python train.py --d_model=256 --n_head=6 --n_kv_head=2 --bias="all" --lr=0.00716 --lr_mult_o=1.5 --lr_head=0.00671 --train_tokens=171700000 --steps=5240
Each number is 128 + 32 x the weight over the matrix's rms, rounded and kept within 0 to 255. Layers, rows and columns count from 0.

# layer 5 attention output, 256x384, rms 0.0717, rows 0-48, columns 320-383
[[162 154 141 112 135 173 170 100 136  95 118 140  70 159  99 100 119  91 161 114 147 124  81 100 120 157 100 139 108  99 117 172  92 151 118 134 107  70 111 113 163 175  59  63 105 186 116  81 145 121 180 128 157 109 152  64  74 135 156  79 141 185 155 122]
 [122 168 136 175 111 155 166 121 146 122 112 139 171 106 135 129 134 135 119  89 168 112 125 131 119  80 172 129  95  98  96 122 176 135 107 107 174 140 116  66 158 143 128  83 105 114 117 110 111 151 160  92 166 120 131 140  74 119  93  95 125 156 125 147]
 [123  73  99 114 157 116  88 167 156 124 105 118 103 161  89 111 109 101 100 179  86 120 106 176 170 114 136 122 124 103  97 122 126 107 163 147 102 147 140 128 161 159 157 168 110  78 122 150 142 130 167 162 128  72 127 178 160 169 154 105 141  93 136 136]
 [200 140 125 104 153 155 108 116  74 151 192 129 133 160 135 125 176 126 118 156  85 132 114 112 124 107 134 108  86 159 159 104  36 113  83 135  91  89  99 147 132 115 133 113 141  76 117 150 153 128 139 151  80 149 142 166 119 113 110 149  86 136 145 141]
 [125 157 137  96 129 131 101 151 114 115 125  95 145  86 148 104  92 152 107 145 137  91 124  98 135  74 128 105 157  91 118 150 139 102 109 137  79 115 130 113 150 114  68 119 134 127 152 124 125 136 170 169 141 102 116 166 156 145 128 127 131 127 108 112]
 [102 102  81 124 161 140 157 110 121 148 122 146 114 128 146 117 124 134 116 127 109 127 136 129  97 134 126  93 130 183 119 114  98 141 101 155 126 152 128 148 128 121 146 138 112 142 146 144 143 121 144 171  66 106 132 124 134 146 122 122 183 101 104  83]
 [110 147 109  95 101 132 129 137 127 151 139 164 162 187 122 126 140 107 132 107 114  91 120 106 136 134 137  95 134 120 116 144 127 143  75 141 161 140 183 168 160 151 104 139 135 123 100 159 125 105 163  97  80 106 154  97 163 136 162  88 100 142 125 143]
 [121  87 159 101  83  74 120 109  99  66  84 199 148  82 172 125 168  99 179  53 119 127  89 243 113 129  76 183 120 127 174 109  90  97 123 160 149 111 160  97 124 135 139  96 110 100 142 120 186 162 118 151 102 153 144 139 113 146 151 133 118 156 139 102]
 [120 112 130 133 178 166 133 140 160 134 146  93 140 182 136 112 154 107 163 130  97 119  95 191 103 191 145  54 119 159 152 111 109 105 133  99  98 133 115 151 102  90 163 137 113 133 102 154 132 119 131 105 111  86 139 163 131 148  99 151 126 151  60 143]
 [119 176 118  96 104 172 137 115  73  98 155 155  97 136 110 131 159 167 115 124  88 152  68 171 114 170 153 123  97  77 137 130 110  83  99 146 140 140 121 135 115 162 137  82 129 135  90 168 131 125 135  86  93 127 126 140 103 112 155  90 106 135 111 152]
 [142 141 124 140  59  75 157  75 148 104 129  76 161 118  64 106 121 129 112 137 127 139 175 132 106 151  93 124 124  69 112 113  88  60 124 155 109  87 152  72  99 197  71 168 108 152 133 114 100 173  67 111 137 131 113 110 161 102 147 101 125  75 122 100]
 [ 65 145 113 157 163 125 146 164 105 134 123 151 115 116 137 198  97 121 154 161 135 153 141 143 126 115 128 107 131 158 143 125 155 166  93 111 152 100 169 157 125 113 128 141 118 103 151 136 157 129 141 114 121 119 138 105 181 170 115 166  69 113 138 152]
 [106 175 154 107  91 130 169 184 106 132 137 148 137 103 161 123  91 117 133 120 135  87 140 155 132 147  92 154  92 161  81 145 150  91 120  99 126 125 140 183  98  77 172 137  98 132 116 150 167 142 116 144 116 106 142 133 133 132 112 174 126 138 106 107]
 [ 98 129 115 124  96 123 157  97 127 111 116 140 126 122 134 146 133  98 148 142 151 148 145 166 132 107 133 124 108 140 140  86  98 141 120 155 165 124 155  57 136 133 100 109 167 149 122  83 152 155 151 161 164 199 121 122 124 155 128  99 184 147 136 120]
 [120 149 127 116 135 135 117 182 126 166 105 126  92 192 144 117 123 128 122 162 161 121 171 108 124 146 111 155 119 138  94 139 174 123 168 109 159 146 122 142 112 152 203 167  79 100 149 154 149 146 147  99 109  94 125 103 154 124 194 145  81  86 182 133]
 [ 84 144 163 189 145 106  95 141 130 164 114 123 105 144 126 121 137  92 153 131 166 145 176 120 125  90 128  89 109 179 111 160  91 153 164  79 143 102 124 147 123 131 139  83 138 153  86 167 127  79 134 125 106  85 127 148 164  87 128 138 128 107 136 150]
 [194 115 171 121  55 146 190  87  48 147 118 160 161 107 152 173 115 166 166  58 118  98 122 135 106 183 123 181 116 133 132 123 149 107 127 160 153 146 138 136 130 160 204 123  98 106 184 152 163 113  89 114 146 138 130  65 165 121 146 206 143 205 152  71]
 [ 97 135 168 171  82  70 109 133 151 135 135 179 140 109 127 145 140 146 143 149 113 158 113 138 146 121  90 116 159  76  84 144 193 143 131  85 115 123 102 117 129 135  85 101 107 147 216 153 133 182  87 159 140 114  79 110  84 129 145 176 109 131  82 159]
 [163  99  84 168 118 127 207 144 105 101  95 149  78 163 160 138  94  91 181 137  83 149 158 198 112  85 168 143 117  97 200  66 132 127 191 119 177 122 124  81 104 125 124  78 136 201 128 129 112 125 127 142 125 120 152 131 123 148 160 111 148 116 130 106]
 [103 144 112 103 158 158 138 202 148 111 118 120 114 141 138  83  92 151 105 115 125 126  79 186 166 162  83 113  99 136 104 181 150 159 183  82 123 189 109 118 112 121 183 196 119 111 100 190 176 108 164 114  96 102 144 200 159 139  96 125 103 125 131  94]
 [143 110 116  97 183 174  97 106  68 140 113 138 111 156  69 150 116 118 147 113 147 111 135 118 155 169  96 128 138 106 111 149 163  64 114 135 141 147 101 107 196 154 140 110 100 150 104 129 116 149 113 176  84 115 130 197 176 134 141 108 119 113 112 137]
 [150  89 119 122 114 116 114 122 107  97 118 151 133 105 120 185 121 148 123 119 121 106 131  81 188 166 104 139 158 156 162 128 116  87 139 123 126 158 110  94 104 121 146 160 153 110 120  90 157 143  64  95 120 129 119 113 102  95 162 133 148 126 117 138]
 [108 139  73 111 139 128 109 162  82 153 149 124 135 148 108 100 124 150  99 115 105 123 108 109 119 135 181 118 114 211  96 123 156 209 132 131 141 155 136 143  82  78 138 180 177 146 144 136 140  78 126  96 113 102 112  63 114 168 147 173  84 158 114 135]
 [100 125 123  99  92 141 186  84  60  76  99 123 158 121 145 176 102 109 138 100 109 136 142 121  99 154 153 118 175 120 128 104 114 137 112 136 178 147 107 127  81 115  31  91 129 126 159 106 179 159 117  93 138 170 146 129  84  91 109  90 178 146  73 134]
 [137  91 147  83 162 127 167 142 146 155 102 101 115 102 125 118 127 126 168  69 130 152 120 143 123  92 118  96 136 139 158 114 132 133 157 112  87 115 119 196  91 133 137 109 165 173  95 125  76 123 178  95 102 130 146 180 141 132 139 135 166 129 171  92]
 [ 96 165 166 122 148 182 144 150 116 117 135  97  90 149  97 120 129 201 152 121 129  81 119 136  93 148  96 117 110 147  87 186 143 113 145 168 112 108 119  91 149  79 146 133 132 138 108 137 113 147 107 124 136  88 109 125 198 109 111 132 168  80 148 131]
 [ 58 126 101  98  64 114  92  94 142 160 149 114 135 130  84 155 212 141 120 128 182 128 127  96 140 120  73 151 152 104  93 126 164 126 128 161 143 127 143 137 141 138 119 124  88 155  94 129  56 147 155 158 118 151 109 126 157 134 132 135 120 127 108 105]
 [161 131 130 136 152 133 159 118  86  93 105 150 175 117 155 156 121  92 143  97 134 140 144  93 147 158 133 104 126 177 114 119 130 126 121 117 119 121 155  88  87 123 157  97  98  99 123 111 135 143  83 130 117 157  99 108 126 158 129 177 117 161  70 106]
 [132  79 125 132 169 120 134 145 128 132 184 129  95 126 114  91  65  97  97 105 146 135 156  94 124 126 117 167 113 132 142 148 184 136 126 170 109 132 121 120 126 122 126 166  84 103  63 129 188  85 159 128  81 104  95 158 202 116 119 114 120  78 106 134]
 [ 75 127 132 126 195 125 136 144 116 130 139 122 102 126 104 126 141 134 173 120 153 135  88  97 144 133 124  69  78 142 110 149 129 176 159 135 143  71  99 147 135 103  93 155  92 144  98 157 155  99 127 140 109  73 169 131 151 172 103 180 135 117  84 171]
 [154  62 103 158 244 179  81 170  67 149 199 151  86  99  90 115  44 113  70 186 129 107 131 137 222 122  98 142  95 185  33 154 147 167 190 127 120 117 213 181 228  69 163 185 131 164 120 163 181  59 103 156  85 103 178 182 153 112 115 129  65  70 151 132]
 [139 142 108 126 139 121 189  86 134 136  87  81 117  91 150 101  88 134  87 111 107 120 140 132 141 156 121 100 175 134 108 113 131 152 118 117 127  72 155 164 129  82 155 139 111 120 141 178 114 125 134 116  75  98  72 120 123 126 138 113 121 110 138 136]
 [153 149 105 131 120 156 145 123 116 127 166 156 119 106 148  87  92 143 145 120 113 131  80 128  86 161 116 125 101 143 111  79 129 135  96 107 162 119 135 160 126 122 170 108 107 129 139  92 111 109 129 141 104 171 137 159  78 161 124 143 128 150 147 133]
 [ 95 176 177 107 111 117 125 111 129 156 106 131  95 103 102  79 103  77 174 146 140 118 153 174 146 104 119 147 135  91 134 113 138 132 149 167 126 101 149  95 123  97 118  75 147 138 133 155 117 198 122 130 137 160 122 162 139  76 102 139 167 153 126 112]
 [182 113 101 160 175  94 156 168 135 119 135 155 128 105 150 196 151 144 157 167 106 134 159 113  93  80 124 128 152 104 188 135 121 127 166 112 105  93  80 118 111  77 120 102 183 167 154 135 109 116  70 140 165  89 124  97 105 124 103 119  70 175  97 100]
 [109  86 132 134 137 165 113 122 147 136  81 123 154 126 130  75  92  90 187 115 169 148 193 145  75 144 171 145 122  81 140  84 139 105 112  92 152 145 193 124 130 129 149 143 125  83 132 128 124 162 120 126 112 138 117 105 111 115 150 135 142 147 122  97]
 [121 103  87 131 114 123 116 114 106 126 141 182  95 108 147 130  96  94 119 184 110 149 131 136 126 135 127  78 145 111 106  98 132 103 141  94 115  86 148 112  91  72 130 193 152  70  69 108 136 119 142 112 122 143 176 129 158 116 150 108  60 134  88 102]
 [121  83  97 156 146 142  88 171 151 122 151 123 137 141  97 152 127 123 101 125  96 101 146 130 106 164  92 135 158 119 113  91 141 114 131 136 111 136 169 114 137 122 148 136 114 151 107 123 122 124 153 129 166  98 147 135 110 106 160 125 132 105  97  90]
 [ 98 149 117 178 116  98 153 131 129 127 110 161 140  90 142 155 130 128 112 160  79 158 119  87 186  98 159 116 130 133 167 136  84 125  92 157 125 120 128 126 116 141 185  84 157 149 142 107 107 144 101 114 122 125 120 101  76 108 102 146 131 141 151 138]
 [ 94 148 146 143 120 167 154  79 168 128 136 145 148  76 164 161 115 118 161 173 152 163 102 123 136 157 122 104  94 135 124 144 130 154 102 121 124 104 135 138 155 113 139 114 143 145 173 125 138  91 128 103 117 136 118 137 128  17 144 155 126 140 155 128]
 [104  84 109 151  86 101 176 110 153 190 152  84 168  52 115 119 146 129 100  96 159 119 127 152 154 133 166 144  68  39 154 150 133  98 166 169 120  70 165 164 130 145 103 107 180 123 128 112 114  86 171 132 179 124  76 127  92 131  87 123 134 121 171 153]
 [ 76 144 113  95  90 123 103 158 142 104  75  91 164 113 132  89 130 101 108 132 153 100 154 158 128 160 109 167 118 138  88  92 121 187 134 158 172 112 122 165 185 125 143 125 126 144 151 131  97 116 116  75 123 135 153 121  98 101 113 128 148 143 145 102]
 [180 116 160  87  63 171 126 100  67 198 117 164 139 153 175 115 125 132 139 149 221 164  88 112 138 130 156 115 152 145  75 101  69 109  96  72 121 132 158 208 101 149 117 125 121 137 169 102 126  57 124  97 107  94 150 105 134 180 103 103 133 123 134  90]
 [117  98  81 119 100 121  93 116 139 121 183 186 119 178 146  97 129 126 128 120 135  79  85 134 121 206 144 157 132 119 141 145 136 106 107  84 159 166 108  84 157 167 143 148  96 132 173 125 112 136 131  77 135 119  83  93 126 181 104 123 131 120 138 170]
 [ 67 165 153 125  93 134 121 155 171 114  89 144 145  82  80 137  83 122 137 200 155 127 134 111 147  97  72 100  48 134 143 144 119  93 169 128 173  62 118  82 169 118 121  99 165 100 141 154 133 125 117 192 157 114  90 122 132 124 116 136  98 112  71 156]
 [126  86 121 121 103 119 120 129  91 187 148 115 102 123  96 138 136  84 178 133 148 162 145  83  75 127 136 117  89 166  93 129 151 182 123 107  72 178  81 158 148 117 134 173 130 147  54 217 168 162 118 170  75  95 197 157 186 198 108 151  93 149 152 140]
 [122 118 178 122 119 120 128 125 110  83 150 136  90 144  87 169 149 159 140 125 156 159 128 145 140 140 172 116 122 172 129 149 160 137 110 140 126 142 134 174 152 162 143  91 143 154 113 146 144 104 113 162 128 146 180 120 106 147 116 165 148 184  98 103]
 [169 174 166 148 106 142 122 106 166 166 130  89 127 165 145 120 189 145 183 172 118 153 118 147 128 106 155 150 151 138 180 153  70 135 137 169 113 111 155 147  69 139  74  81 130 124 109 110  89 133 166 113 147 185 121 105 103  73 105 131 133 134  93  65]
 [129 137  77 134 167 125 115 140 129  76 143  86  96 149  71 122 137 163 116  98 117  90 102  67 140 118 157 210 157  84  96 129 109 192 118 107 152  89 145 127 131 154 150 158 113  77  90 184  92  57 114 137 129 142 135 143 134 153 149 169 101 151  94 158]]